python train.py --num_hidden_layers=10 --hidden_size=128 --num_attention_heads=4 --num_key_value_heads=4 --head_dim=64 --intermediate_size=512 --vocab_size=512 --hidden_act="gelu" --norm="layernorm" --norm_place="pre" --norm_eps=1e-06 --positions="rope" --rope_theta=10000.0 --rope_fraction=0.25 --qk_norm=false --attn_scale=0.125 --bias="all" --tie_word_embeddings=false --parallel_block=true --init="normal" --init_std_qkv=0.0391 --init_std_o=0.0277 --init_std_up=0.0391 --init_std_down=0.0 --optimizer="soap_variant" --learning_rate=0.00738 --beta1=0.95 --beta2=0.95 --weight_decay=0.034 --lr_head=0.00562 --max_grad_norm=0.5 --warmup_steps=200 --schedule="wsd" --decay_fraction=0.646 --decay_shape="linear" --final_lr_fraction=0.0 --batch_tokens=16384 --max_seq_len=512 --doc_mask=true --z_loss=1e-05 --train_tokens=100300000 --max_steps=6122 --dataset="wikipedia_en"
Each number is 128 + 24 x the weight over its row's rms, rounded and kept within 0 to 255. Layers, rows and columns count from 0. Numbers have three digits each. The size before them is the row's rms in percent of the matrix's.

# layer 3 MLP down (transposed), 512x128, rms 0.3, rows 180-286, columns 0-63
102:112145121143195117149101120121155165167129144134105155102123165135180127153114180133088091120143111148154152201099120127149136093078123101113123140125153149153150171134103142141129166080109104
106:115138146097118108130134143168084136156128142120121197147078121105119116138137121098114121085127141111144113146185118087115142111159121108114150165116192108135152090098098103121155127138167115
098:134148077154122111126108178112144147109107111107106118098127126156111131112123112088089097113108126089152092122109166146119104165116131148142101098157104123108140087111109081154162093105163095
108:112165133128131108125110177107140091093145110089130145113146147118126155088144149119144115136136110130102160146156106164141096115117112149112129101149106106144080134120145089133160173111110139
115:144117154136156103148195121115140143138121101129133076131090111106138147119150174099091174123110126153105169114119134100102099118112179111110112115104116159095149142127100135121154145131098151
101:119137110089135124108152139113106172133113121119112110125091127131157114109137136113144106111121194126128131104098113110102140131090140123125120125117109128138174095140165139159120137135092140
090:074129132146114078123138110123087153141105129102113177145114132063154118117112118164140166124156109149110136114145125123111155121123101108165115085142116124151098101106122132135131101150109131
098:126107147121146128099105148103108102148096119167168118118109143106142154133136153130116107144078156131113148109156205152094136150137114135095160112133122123129159108108147160132108101130148135
107:102124146093104116116107132131095118144155134112111097110128137078172112135116121109125077168107111147141135118118148134132129123131175151154144139104100127106107115169138138112149136133099170
098:121168140178117132145137153145152116132132153109140109139108136138105152127155190173121148136144114180139165122087085102133144102117123088136127179155097146087116101118128141150136070116127150
099:159126156122139123163116100078100179157099124142128113132094150142091120145173140153140133123141107142083120126112122101064130165151167148133097134136127110094132111138148119109116120136116096
102:107187104126141175140134145147121116110144140141140119120125139121154164153109169152139132118139112112135128090120093136099176106095138122075147130146096107142155141133119108120131141140074158
098:090121121099105149134126125113110145146148154146151072114149143094115126141096133146165133153191123139127130082175134104125120128119121144108114118103160129142104125160167109136121132124101159
089:131153084153125166132137107110106144097141146114126128134149121146121113167175113156152172138138098124123136145111137145168129147084065128171141068146123141142097112159147108111129159154145151
087:118112140156162093139109144160130134170138088118161107129125158154119156120129177117149100121103115105111089165105098118090111128112148130155142112139133094113128088125143120128111153130145176
105:131142108136157158092146127141141103143135146114089173115129130113110127130108135126088126104141131112115122134142128107114116110151141080149131150125128108135135156131171145158164105098107133
101:116170153169136137156152105141162129146091134142100114193135151142093144104108122147081123143129114159125105125132145090111130123106160087121128146121111109134132096101118165104121133086170138
099:107159135108160065146156132128118121145131121102120096099131103101135134129132143093169182069106142132144080153126132092115134144133120104123118127112124107097118126146073118099121156128065123
113:163094112147154132125103108138122088136079117109123116149148127204102106144161150134155111172133110124113109160111125147107128114103137129127132170137145122138115147155089102105102054118166084
093:167106140131139118131110167098133152133127145118161141149096165135152095183113085145124101140106119118136160104151130157117143132141101152114151125112110133117122134143143101120115107138144146
106:172116106142157102136123108123106129147133146120091108189106163144104130123100094148144161130139133179132150116114133166086082135132145151123159122173144167131121152145070129103140109130094144
097:111101165153129093072131126113132132113118174147154108143123097135132156100105161137141188119110108156112102115145128110108139141146176126141122156127111159130168110103141114139098116129120144
113:120131128119099122120128127113161134120150104128136103087123084103150157126147138076167136166194177107099151123126105146106124132150120164109143103140105118173077141086117152157114123152128145
108:134134129169160137147135126112098108122126120111144132121111138141139133125132089083147141134113120098109110186115092110089100072080121110143137122163121164145138142156142104159132090099133121
102:156153102164102126120112109146114167138111145132115091138162132091142110097155093150117153167138147142125080137134127146146144148103132164094131134107087116109157132171132139135077084146132175
099:146114141150135146126132154103113175128149127124112187131120099160119154112142142158183101139092058185135148108127108106136141146082090150133127137114130118165158137171111132107121144120103115
118:131127105097132134136082153143113159117144166173133174131115151108132130178121149189149073102113106164135170115142133110120138109104160131126113119138181123121154123102148118131121132133064150
095:125127123068135126141117127082122183126122112109134174137129137124133117120158147151126149132151117120105145109097084055179091129134127075151125123120160121112116173108119109156144176106084128
101:105113124144091108182097087117078148156109134162166145128125107128104139146100147136135145109128155129112159091138131117150121109153112134109094119134128138111126124119107078168134120130138149
105:108134107147092155124140127144102106130117153124115192141123123068146119089128135114160166190116122146128128108125136144115117099144102087142153107155133107140126150096083133126151082112159093
101:115174146148125098137114102150133135136137143155074102131181107095139119104079157138181115119129125122129107109136143120116163107139167150169137117140119091105140143157119111130166130142090142
087:136122111090123134094096164102130130119113128141137111127129132145159102118174146132129115115153092123090160081095117117157149152142138112067135170115124135127150158133144124114129076074119135
108:120115125150107096138122136149096147142092096114164161138148123115131128153156095169095137108122140113118099143100138136116105139132146129164102136161157134099125115109130146143121134126144157
090:152149121160151148096123111158081100111153149097132147154123094114139112124181169165121144129117132136126109110143107126120098147123113087113113098068093158158170134133112138144117132098173157
096:140142122137163114127128152110124107114114111099137152149121131121140171129159119157171132170126141160118125178114131149126112105099136117108125109146144213130119091143137069156125107105129093
099:125122126124142109131117136148096104115124162133122175107119147086130116144181151187106133132146126090119123093139110088100135128138117134136115120111145131118104136088139132123093138083092127
097:161098143104134143166106121112103136127091163141144144147136132132120134141125133151157129105082142085114044123129124121132090113133153090155145114114121211137113156168122148126092112080128132
096:126161104095139119121150115123160142076151154115143161128091122100082120078130141104143151095108117131113142122157090121115106131134150090134120140097154121133127167129130098122160133093143139
096:114143087133147115123148119135139147137127118147127106117071136140089100082164159122145104173088135096111130149139121151152150124090171132118142133125126125124100144175099126083130101119150148
099:201108134144120157132132090143127127119110145152074125166117122115163151104132123156122086131119131066105154092128134128153129123163086106127118125144144117098102122120174130111125122139096111
102:140089119145138118161140135140169130117103132160125115158129117098121102077119113147152142120112146113107111134142146133106173167142141133124182137117160162095131091145128151112064140094144130
093:143137132122108109093116123143116108147098125094126100127135164067168130145127134127116144147140133155152122113113060119134138139139142114117122154164186133083156155128078092133113136141107137
102:104127115192121137156120141106090150133155098169160138140175081136164100106122138166109090136096153159129157130119154163151145111174148124150200138145129159143150130136132118123121127132141172
098:096099078166108094135128143116166141130137114118111108192147090117114121123124113144145120144147115177185085135119125145105112141125122125124129113133158104172129072127141105102121112102102112
112:143114133118116185191171139128133146115117110148129136160072133138161141137115121143162130115119163096141116122100148124146152123115107120112159128146112098097136165146116163151162146107117161
096:153141142124121119130109122157095100112123141118125069122128146070121093137143128118118113111148158165167120145148153171135112135124137163102112127126132145119107157162120129147177118131157138
092:154185125141135115113153113106087146114121147156098111113145164136120157134092186153128142123098162135113151121088123133169164170142079119083138078120106151136150117147097155124155125140098123
102:115161135157123156105144117147141148104170085123140096119085112126116139132089148122156155130118121116084128157121126117108127139136140082108139112145127146116097108080134186155140153094145118
099:135188113125153082128140116086114157135122150132131151154111109142132148117141169121117175137143112175121105110148094166162103138140095101089097114123097121153153079130119113121118110115126132
102:109108138135144128104150140133107156066111126137171105142113111136161116101110178117106125095106114133112113137061176122115125141164153131103140121102122127147141109092120149162123125099158129
103:112142147143082135131144110106144109108170110098176138124149101164101145136129143135120118165109131127158142146130114138133120156137184150141094128104159105116128124122126140116119142112108167
103:138146086144122120132101116120126154163135125117133065136149112109125136136097123160131120152077137165089189149142099140166128135143121072095147171104095143107173129119095103148161148111094160
100:150067156095168162128091114089102122111188136146096124132145157159120116105119119130122114164167124132161106117100104126167117128123141082142129182067148137123163132105134139102136118146152108
100:129084108129153104160114081099144109155116138125118123102148114139084158137149114146095164137106138089165126132172145162122124097102113161088152131142145149148092176126155167144066135074172107
102:128138102119109169112134105179099172109126149135133124143082117122114133154072148197160077147117141139152146106126123153108171107080104131145128136116122093091137113122127112128130084124129123
096:115135119083119087110116118112091098124084122118121125107125117110126121128148132140162122120159119129111148168092104131135134111134172123096128151145134143134140117117114116149088142076161087
092:116139123121118117135137116154079149143116158082124130127132153144168164140155147103094154172129144106120128105139115110148168101139098100123094111126120153053102132095093098136132141137148145
112:112157165103113138164116128105151095168156152122114136132145082159116098094150144148173145102126126131152116111152100136135100115137172169140152120118152112168129142114098114123159099145149103
084:131150133126122113158160143114086108134119105120085153121133124129185147122117117121116111065100127170129097094147127126110135160095119151121134143156075130137189145104136141108141105105078122
106:131135099142071164088085124137188077131094114101149136151128111142119112134120114157154140152124157072154140101126128133139099142107121157116122109135141125116123140076127117136110113132095121
094:154140142133135138103126128149109157118147135120126079078125125133172119131146147105169149147125176118131143109124138110127145138131109106129123139143107170189180143156111154142144175166159124
093:137150146123112101140105153170121139120152160185078122115098093118108130140126140119153132096097123137117127095099105143156118131067129161123150143069136124160144127145148167121155149121111116
109:127162144124156172125094152114101140134177095127136153133099152124071098166145134138096149136150128118156134134111153129140141116171126127140120146140108126116122136156146144111104151132145149
097:117138116125172117119084098162104109082119139098118121129150125128130093099136125112119126099104125144126098154138113124133133118104125121064168085170126110135124145115122135115099125132135119
107:119129105152124121184121140109110118125130145107097153129106136102121165147171129168112132194180129121105152123123154136100175124131124128144135105156117164127147089122072134111138114142125145
107:163132096132102116098112101097119113116167158158125158129141144133084147095146161167082147117122128122152159086096167146094132158127128129149121089087128132137170109113125150151159145113122119
086:125101151179111127137138161145125167125109113175153136107127141113125105162151150125132094136126148144106138139119171100084110106107127139098086151090142106184143113117154114121114104128144118
096:150141191155121120107146068102127140170115079088151102136169160092146158138117144110105137113120126145073161159110156120143114126108108115175086105149106142114106125119149109142135091104128127
093:116129080146092135136109128165159085164125166123121113136152120074146118128128173142110153095138103127120119128155134126138106153135120139133162122149114150120156093101091084090107145097090123
098:154126113109107108157098134167152096097144180121100113087129092128157156135109160115131102126122123087129112142121164130139118119109114123182151103124108124106152137111182152199092119121163142
095:112124058161109139122150165116142149156106128134139167161146182144103142146159121148157148157123131120124144117107178127090133145128132104130158165151155154146101106135091121151134113116106090
093:145147150144152130089098106108154141145114116130123089120108145159131125124105143150138153129098104146123137094090114153111162144103098110090154151136134125176157125134147107152156140137089118
094:140115159132118151123103105131091122128142098070101145162109117133085176109122118107142146100149115141137109107100121173130139097133153092145071141106157113162154109134149104140128168142118134
095:108088144168155124126119114160122135161125172154131126125110124127109135124181132152135161129097154138139127121121146137117088121097111106151140121097174143130154157189127139125098119179110139
092:132139143133139111088141148091105114141111114138110163104085121109117162109153111127132135116130142103132104134136102139150126130139125147134104131118126169150128101101127126142098111139176096
105:130122110114140167123156094141160150125112120126122150168149119120093142102124116141134148094142136174099136088116127120091135129121133080126128128135094085169143147108118085120140136153094160
100:118153126155117144084110125135121118116144130153148161151128165180159165150148093154086132092147143153126128124153161146115109147116156104093102147143133110116124111148131102144072146125091096
090:157138166138166145099142172126092128131136120141133131125130153094126123126142137085156127162088146145139102098163112102177149118104110083090133129129116135131112117106101168123133131108127128
090:109112125154101144156102177119141134173110123170110152152123127134162133135142127122125117137092144169149114138166142091087115089151097126146171118107117132113165118130113163151125105098087126
105:123129141097119097123106157092102164138145126167101108114151067127106091097151154151145100127167109125146075083150155097135126137129156116141128133111111131097112186123159114139113113117071150
101:125126108105158141135125119126113129151151100126108129096133093153141097102137132131141154095148150104143152091134103129131115123120100123134187135107101133125144150164115151096151098119127123
099:078140148140147152162125138089127183166110124091107123099102142152134126198139128118132135114151157107122126125138130103107094096167114143122146098105120135109087119103119092107162138119113125
100:101140181118109102129109110073105144157108078114121153134119162135117115087108135165114138116128146156140124150132157096117111095141126158101152110102126154144146152076123111159129134107117126
099:133087128136117134104165168139122139137103164095094162147150103113136091117160118138173165138113117125113102121155111135128171100149150089144120100172146145155120152115140141158136147172120134
104:104110134180110126085146165139098140150149084145154163113147123096146147132110123067108137139104141095127145147097111123144144118149100111111136137164152070141163114132129126089092112138128098
110:124125146084099126120130130155111116151129152098106132103175160128156152184120125121098070104117149171126130138125099104153118128150144104142097087148173117123151121156136111129100098125120121
088:127146102116126106128127151116116168135145158151086114108090120105139150143140173145155156126102103139138144098152146084129096098134147125145126144105150164145115099157124074131128160102102152
104:129168089114096112149136092072144121215133115127145117149139126140116106166153146116107156102117129127153109127121151081123149130108133132082116119142130116147110155114140097161182141113123124
104:155119136103135121132132102099149122151129134122136086155109113124136132123129101149105191143167119083113149169130138113140140104146144121138134128143143088146099148132143083083112157087121119
089:094146124086136101101121100132136107114150094093082124099131147137117158122123124103139115131136166127117115100125076148092088181104110102158133106103158085156150128125127157151114137137100153
101:117123155162100137126128077095138166151153102140142176125117141109128135106123152132129146152119110164134119133108126062130151106065139125134106111095126097139161142145158106075119119148131127
102:150139075134105165137122096121103162135158111108147168130129126136106137133136081096098154181130120132119121125125158161121111136127062121112111141100115155172123158122190148109135125150116142
099:134147124152138100117112113134121134139117114107166117112117125178091110109141169122097111133135135140134136151154099120108125146136117204129138109165080171183107137167119103116101150137122112
088:101110114109179107090140104131118113121122160135106118107130132100178153136093151093144123159104120148116109118107128087154174131122114178119111141124108101166113126099099131150110159138099127
092:123075160129106128147146133138116086140139174139114139079117143119153142131116128141178128123087092148111114165156164123122121112149137124102160102121137163170094136159103159125077139136142129
096:156127153131118127125114071140100123116149115126094160137078142134126115196176121140099170139136143105151128118182117171162092119104166085104114164115124137134163141138116136112158152136136135
102:156139148151114141131161139110123105134164142130152083173128100113118099122137103089150118124141162138084083097123103133075091126143134128108151154094130119120178112115173119161127198123111167
098:189133131088132132148114154126093112115110115156092125134156083153118142122148141181128131149199123119115155168114122123143097149134135099166085133150128152105139132128099116075165116109152114
085:101155110121130131117157086097143131166115150162133157156117165102085157118106103140096128107120167197096123124094144112139153144106109129151131096106122173105116133099110159141126123127116112
112:087159161121122124118147149126138089102136117138103082105106094094118099143178107127117139142105106134192116182114133140114078135131137169116147113146109082110127134122102155122152102095118150
102:097121141124138102110145078150099125125138102141141116132112112127062090117105131104199131102145134153110109119140129145149151075119080109117141112166182123166115110151116107148140135108106137
094:119167109122116123141147169129139130136125147107107146086102113109123157174111154164105125126108137150132132110117123137129111136126082115110136102126137118145151114119098124095139112096102108
090:090128116110113089066124124119164144156103141111084094107118136096131134097120129147087139126161141138171123132118114088149110130113115106120135158145154109073154094093112109116160118106153111
101:138138134161156118102163104142139128076143098172135141105092105106114124142145158134163154122125120081151138118139071128106116121103140121167136123147100102107110053131161093156130142169077117
097:124123077133077116114174092149132147131156167122115185123134159162127173129099142109115107116122117196120118101127110138090127139106124104128137093125138152130137140088152120127172119121098065
104:157143118076145134136131109133080130157146118147119161117116153109128106150163125123142121114141131115077093126137151097105141170122088128123156121198155123137157098144141126113133125156092090
096:131111166116092094123108141156137152169097122151139174138106129160137166127169113177126092100123131125074143143091173127153141115141120119108110140135131085171094092147143140137121118098100158
# layer 3 MLP up, 512x128, rms 0.315, rows 181-287, columns 0-63
099:125170124145135140149102100097155089067137078131140105139120136127089130100164116151123156142102127125112138099113147127140121113141153120140151076132121192178133146124095123170128150102135114
102:153095163099136137162146117137129103097079164136128088134098156090128136099151106098090127100130130121128115149156132169144139143090141130108110126140150134136094133143060139134107135107141165
113:109139109135179157132106123113128124125128105102083107149137184166162125129146116161179113165109106122121106127167110107111106172109125197134141136162130130163118141118149100123133161137137140
102:146147141097138091163177113138164122128108129125091104154104157118113134150141134108121137152148110099119167132128139183126110120105153109134152122114114157130139104140129107186140135106089153
108:109115126169156104128142108125160115086121152126147163113153119152105147117129163123122180131097116109103126127123156139143117104157122098182155105124126089132109114114103073114146115090143120
105:106147114138140105130127072130156123165089155096192111164154126129100136134114139118136130076087128127112144137114152099126097106175134141127100105139159143147122131123122163163167152133125138
098:106146127117117059094153158092136113128151125086126143097153116109118093158128127125117122125149127110167153104129156105108119101099048156160150102115147139132104169147157131110134150137142145
093:138106100147096168146114104123136127122133120141084115136114145121111107103138125157167107155115096139111115108132130109178097111130162088138154114126174166142112152122115141118193126141089095
094:120168113129131129121130131171146134120102144124157140124136105154091075158113127142120147155157121142139112066159142141082139119117143124145129164106089142090113106118164164147117130158132104
095:129093130121106181159116131138160135142110135141111098158168103137131099155094098115109150125128186153155113126079140131156089114120170119131126132110140122107137131108071143151147148181103126
108:111113104090082116144109109119148130155116144095100129107140144158127125086126110130142139110113178145104143155118102145106143144108165129150147140138198133082160139141098083134161114155119109
106:161114083136160132114141152107098133108111120089123148153176099126128101155106113144164152096175110150147143136112119134137125114117171118149162215121099144113098083132127126064132124134116121
100:101147066112129117160172147165100141124142138104129094135097126111123143124118129109145095146151132121139074165142148128138086065129092137124087112161121105108159142126133132107108120117182155
085:122117131108120127124154149119090115133172170112124135161156124110124135145102116124097132126110146161171135131160144165086144099125085131148121150088164153109104124148124136193145131091140103
102:142092127096145101164137138157115112181100137124131118144102081162103114161144169143091128139120100126123116096128133149113115149081090182148128123110140075090143124128124147187122108126165098
100:114118149102118103154134071132166107110152170110163177135135146135117125077132107101112181130120107132162169119119122180121192140139092101163109140101114196127167135137119138158140107144146146
095:112121090138117130135154142128131120145186131157128122152127098161090122133112155136116141098108138135103123138121119163085089116158097096138138136130113145085107188110116111132134158149160124
095:143164110127160132135099148131179092105153066138110137141100143162137129140109092140090116141106150144170135142116146155115079099135114124159091108172162098132102134148090085135123131147134090
102:096123189103128172131146119123156154128110123127126116115110133130129092120140122115125128110135145157160096158154123086131065134154150113184121120109172122137160119111144104097104154120145128
111:133107097141131114140117121102179130101162133129084130151105104136171097138125114104126117126082143122123160146137146131112092132126126164145121114148110150141114118128102158110138144168128106
099:156148145115155191180124098126133122149152157124121079169108112141092135133169122151093116137117126111123127155111133113127119097143109142125085120125124148127136184126131141126131141165107174
108:082153174074157163167115143098124140135109126141142117135137148131118131146116081119112138155080146138123147200118122132145092141133155162133102139156119119136135114140111105138168123096103129
100:142130117133172169138124137095142106125119102084085085135108146146113132107147094119149078127124165116129131137133163130151141122116134134092124127147107158135083046120133109161142151102138115
096:139092113164185118150170118131178126097123117079133100152080129139114121143199133155138156156138115112176127116152137121113111115115170081125138135076121115134118138111103118145107117122116120
106:127136137129130159107156107145115120120066132111138118132093127079113110103139150118095141102112175130122095162114152162121156133141154126148120178132155127118127103092130127192139106142104133
114:130170093080152146100107126132164097112148132104141104122151126119128125127124130125135085149114121132082161125173092129126155136159115176134077145118174123121106133092153169153112116136087112
100:113143146118103117097117108141142124128117153125094118109146103140129110067114091140168123139101154139156090116154083130141117159118182117130090123142140127122138114137174114094148087141108107
091:193088122163114170150152131134111067117115108095127129162121134096109137160139122129114105107128127129107115142060162137125150117148107090145144110117118140138136145129115117123114132152136110
101:162100126122119143121134155112157110108137107137091060130128112080146149133138108098135106138146126142076094146127148143109159168130127118126151127135113151113131138100133099148153163152155187
095:134160132080182094133121133194139141109088083100090145147118107122108148112139098162130126087120134167159153138118153106136084117125198131127105122092103131153149128102120112111135127147147114
089:146073099159136153137122132125143115123102128095146123126117132151157163134117128150115126166121144123122156101090116103109156122126124123125150169157134083065137121111084121157136129076115139
099:138135147115118116123153114135156120147155096148090119193116112110175147111107115139097152127129087115163132103084153104146111149105141137143164111076179121110128155142181126128158120092135098
097:168120099143153134135151134131127091148161115131126130142151110127114100151123103091160140136134190135114159124130150135160112083155117150130115081122113116115136155118120104128120183120146144
095:154114099131155110099114110115140111115110110117117154180159136132109082127138129123144111159141180125082108162065128139141152133072131095133114159102132156137094099138152130098094139141148081
098:110127117090142124153104166127082159146128082091153138131159125121148128160147114107151131161126136093135122133143139135166115134108118116162119092132144107122136135097134104131139104157168143
094:094120124115079116113121113129156114077105147139113167111142096138130124128199122135097125138103133159182124121136123110143145102134101119099152107133163153113131190123133111111141104151140118
096:104163152145118110139141129111105181134110095145141063123107129167180123112108125158118095117167108131121124129141178087162115124120125150118093085094144120152133145131141134173143116133141149
089:121132159136129164148131138160141091069135113080146127146111116095145147119127149110119101090135117110168141156133166131140114164124150114119135142093162126094147095141105148143112106150103137
105:130131150119148074165125157102179142137110151092129131114152130136081152135073113095125137149149155084151115193128145129125103148132129125096114125120121177066156121149133136144084107116172114
104:144159100137106104138091110141147118138166183108131121111167114118121110115112163118096108122105128128133170168101173136159160150137117128151112147118137133160127146155143069089147120144127147
097:131123108085110118101117131144108082136160053131129134142112124164097113136155103176131094103183104137125136151117143134118116125138102156149125069139111148116106183163113107108175107103140102
100:151154141135087114166130120129125138121118122144113165129154075125121125139133131090122145110141096130106136159160113171100108180117145132114142142104111135093093096100105089144103121143103106
095:141109141122125129110105124097106149126120070136137147096071092116145123151154133124141111175127122119146176118151152131127181114154105123141143148140085105123119177174116111149196098108097157
094:159131143116151130126142178128122101099112100113112143117096143095150140129119126117123074133134121117098154097103144110132149100142113118121165106109098137162165120144112155108154109113134117
097:142124119131106111103131149141130144123135141137109160147125103160117128133074152103103166123105139147111162108137078145152111147123116147117079141153140141118146167159098114140167123094178151
095:106122097102141192136095169123173105115112137107120076152147097105125115164111087137159156153085129127157150108196120138076108131087139102123152125113100132104129093109160111119137158114102102
105:131114110144130143102132137087091144153161121135156108117075129133118130102098124136120112170159111085119111120076111128104101127196108154152160128139112155111138111165112153109116142164129108
100:100111113113121132108143159128128142111127138086104093148121164172128145159123144122095085138108125148127135120137143132139114126140134134130135149110101128107137099131155160121134129116100154
104:123127146144168161155108121134119092138179137143144126124119165115139115108126185099131141113075127128156114131063128146145106132131137136141137080135103165132180094128087138140147132113088121
095:110162116090093153118121156116125138106132087112106109121120141101113089119141125133094091102095131146122107111125135104127102132136095160155163124100132098150117170155083095175100126098127159
106:118100125114161146123148108153112129095097129137124139165143093141131130106159124074121102137094095132143139120115165105124105166096113105094153140126153139147132146098148166150112111134155141
099:078114136133170100108137122083150136062120169107118127124179139107163097147105120125066123143119125107153114118169186169116166174119150124145127128108124138183116156149128114129101142122129137
097:108132145107118134141105138146062104093137154167143133123124131125106154122110121123085157103133132112158168132130128116125125104192120135146142131113118115180129104122111111080163094127164116
102:122115124146124102132146123092159119135150117151108128165188139115115123122155079074108116073135101088109073148122137125157102166109138146123098158115100135125152131145164088131139117099106118
087:130120099093136139116117108148160103137092114153106133084157121143133106078128094129152157093125134095113139136118118157078086113160142140133089135094142114166129118113158094150114152102167104
101:118114103101120106104124128112164091144170131167156102161095103153129174084129157113137130108106121113132127114137119108149150112125088137125153123138166112132100147139118193090104139096164117
099:125100108118126133093154106121109126173124081119109124177174149160140162108105100120100127138097115141140131146119136122112093167098113139096110083135182160139115182124119100135107183172094120
100:114134116121134132109152114164116131146097159104125073136145112157106088185125107127165155162083110124122155110117139105141125091174098100099115130129159166107116126101107101126126148156125135
101:161150109168100168161117104148178096128144138093104120155171129112126127102088129107152150138109144159147089153170136140117084105142144126088132131151126146159144121160137132171124103108113146
112:137149120166168102142105120157124120121154124124107091176162127150168115093098118116190113105144110128121166103107085128111132143028150126122084153098140095132076134131134177103085107138124140
097:088106110122137165117104168149160101146114134120133143113125127169105120139104164147127106136119128129156123113148093120109118136135146125103126142146149151126149117123135089142116147100146152
104:125085129109127115145122128100093135121103100125151128121153112151155116132100109081185128101089102172159111117147154122103148122139147080149156101165116098104131123112124171158127148083101123
092:109111127118128142078109118132103146119120144108103078123125089115151136126093126102122130092123120156166115105132150098133150147127161140071130173132153115133094121155108138082124118135133045
092:088099100144134134148150108114164094138137099146089159120120144155109122138127187141119140129136108163126091143138144072169141097117154138142097109155078102130078150138149091127141141121162118
103:122149148114087133149127099124136104136114120128132158116186082142090154086147121086120119140139109136142091117132122158131116094154108140124117148158104152128136097098098156114132105069145138
098:142145148132142085108139063083137150118128143087141119138135136165124154094092081142105149116133127104166126083126099128150136166130137131148138101144127173140126138118118078111155150113131135
102:166191101103152117107081118144161167138125113094128137137122145170167135147121124128118130119176096135149157142147157156095166133129117131142161134149154096117070122122081121109097113148133125
095:156125120134072140176101112116093110109151073153132148117124107121144140147159118130136107150137110153122166147142135137128142128104119147167105122165130123104118141150085117110102123157112084
097:148103078158124136142092118134145111117104128110142138120149128164142117135118123120164133149147089118112130118118153130160135088091102136118113127111100068091163131143086166150133158117101140
097:115102098147122126133151158172181079135103122154130143108162126126108123127140118191115094127075173101108085123149133142118139122114120149100113141175141108114116141107110087100134197122105086
097:112126163116112132135112137124085161099116087128171085139104069128092175179145140092126107115131110130105136156143136123095105115139140136120144110124118095145134060127184163119112127106164152
096:126113122175081117102151121117147143121194097094151121127141179106132130163137122164089114140103117119116145162159105120111158158137106126134085146125124152135110110103103099127181118117119141
104:100185105130136135137111143110119127107154102131113104112121110135185145141110132115120136102175129126112101124135109141129158095160173168134117094142087130120110086151173134096160160107133168
094:148138126101167154116151119161132111129143124094120141122170114148136101111140109127107113087153138098124174114135117120122127114152125149143108121143117113130129150126096132116108070140087124
107:073083097147127138113091109143128121108122143082140104122126118128112163153119158119164143110116168125114110124137075127094152073140117152129139107137136103157142146137099137117127180121139123
098:135152135097106159116158105191111154119166127077162104159106136128147108149135151172110106109075164153137150158139167101128120132134150104089128100103123121100102131124152128129088149127110108
103:077105129143137146134124130121172111133169128127180129115131126128096086150129163119090133152101129156159148105145166105094131156099157148112127129139144109141134128131140065119119163125144102
091:160095151103122121146103137128093162140148146095177124164170096090087089137103148126127134155102084166112149131120099156120125120097110110117131122135144102149133104136128161127100153130109106
099:107115143154123140156108142151153141130131140119140122145149159142098129102098102150153137099097120126187144089084166131178101148132128124116094127123159148131089151080107134163124111134125135
097:115126091122109109142139104126153096097117106114109164145136101109122136116156111089126115151114091153130108163117138154110116159120153128094127114115147116076089097139127183091165155165108097
102:108144160137171135136111120163158115112104128137133126101086158123133113140128138123101104127093092129092121090187084098117162151122110131184114126141158108115078153119158128134141105122161120
101:110140126159186125127130117173141203099088140103139104172172129144139151158143112131154146111127134120138130138134140135128114122143136108178134168141141153142078093160154111062131124117136127
096:152122169128134134133107156126099127159151093173158136136138115114123114127115101124112133110134112169149092148125129145090179121140130147131115130140082144061169133115145159107114154102179133
098:102160154124110140128113170156133093147104181106139132117097162159122169102112099139111146126082151142140152131107141155141114156111136151073128120116130115170125114120095119156163120128129118
097:074130143128129142107122137169126148116148146080113092106138138146094137180140135095117084129133112144105132128147137111118114151156121147137110107108199117102111149139148137111128143124128093
099:149128138110132143125164111152139143156125157145181094115143112139141103133098106137060138102163142140104101147111138094132119153133134123097113123160127111132174126139149092119146127139118129
103:155086142111171123124110109125132148145118057160124159128127090127160155107123093140106158094114105111128116115132093108123159119147124139129125118132130143123074177122135105109130149114126165
103:145100115114105113103129144123157113139120148099129097130110097134167137098137063115143170105107108147134105136123116156114175070080145128152134156135119093079055115141165131127125169087101095
090:192154111136106136143136118124130119124108100129115084136153111147142094091122121141140127145138102127136132165141110095084127127111079127172128141137125062139117146093104119144117157137152144
105:143135165156132159125132123129157173119094128126150167160130124132137110147130156132103106097157115108107127169128168147090153082121171127155124092156151091151120167077119118097141133134148156
090:134112113136124177132117104114147121128148142080100160080145101133082165120145095082096156197127102095112122106125141162111123153107085132128142171142090153143114159134175140139137128115147141
099:153112103086131134127141140147133093094095132155147121098085104124117163135115125128107126135094147101093118131154096125127131129188121099076129135124153103106128118125111108112120172122130137
088:120127158165114155103152152135119153130122092177135084106151096132149147137148102101118115165123161146144096168127143124097148130127139056109168096116155142120104148137118142097142148137125166
098:090076124154144116130138109150148129124152132109134126090106131113159131110141133108158121173161096126121117109150102116106143092121121110159138138184155124125124135127085161125123102127157093
096:110120116098165107121111104089159110103139154152123141144131107152113125133160118065146131108082135125124126135175129144161147116079146090123157136156124113115109127111151138124086147110145134
105:146116097116187118131106137151133127119074093104137111100125147119151107107117160150090106139118162110109148098152151169140145111164161100131151127085125101135118117130151100095161116118135106
092:141094140118124136124162088099137049119129120072122150139122131144132152139104107121107148125103167152182151108160119115151114141099072123139106144139197140092155124144123129116154134148114095
101:122119107160129109115131106126131159129151107085135100155134138128144128163136103122143132133119133162155165095171102136106117097151115132132100115133175117096163111108131058111152163121077086
106:087131124085138136119180125140147075126172115111105137152150119128109139158156144169161148139127109120167164167123152134144110129113100106099134122122139118118147100094122140127111136141112159
103:098114148113106157129166118149106131136092140128134149128117151129139150164163089135193092122132116144121162105151167118133107123129147106128142115132094099112116124096104132177126127122117175
097:105109098152146126078134109103173146147135161138126142086118120147120166126154128103129137116144132130080118140142101113157122102120145153163121131117093153067149137173180140142118142155159143
108:133153141169133127152124099133105132114128124086158059137104136156115105149131102096106151139160124115106137120144134108135164129100108149105125072120096135177103166107174111119122136129104137
090:102125112118129111097133144136094103187111089130139150145098137117122121126115101125131160111132086118122141106120089119148114148116127143127137145124151155149102162125151145149160148094150120
096:121155113156152158107120128131111121130085123099101074149144084113143055125131107125129147093122168081139119142140161116145146092157133153145122131133163135121163122113133125121105112106128172
101:113114143147142154136124143148150123121142109105134106160094075105126146124128159108138137157135117137158134131100168113158157150150144141127127123061128122118130098100145173141088102139172137
095:150122118138094078145151153179130090099140129131156097151143139137118121084163153110136130105106123132184167151157082118122113139137116140140114168132167134090148092094134145149109116114112175
093:133138106124125142114126082130115168117138144164071138136113170161122105126129135161123111140120145135127143150159125110139134109127164149101152124137156125170138127139106169087144131123142152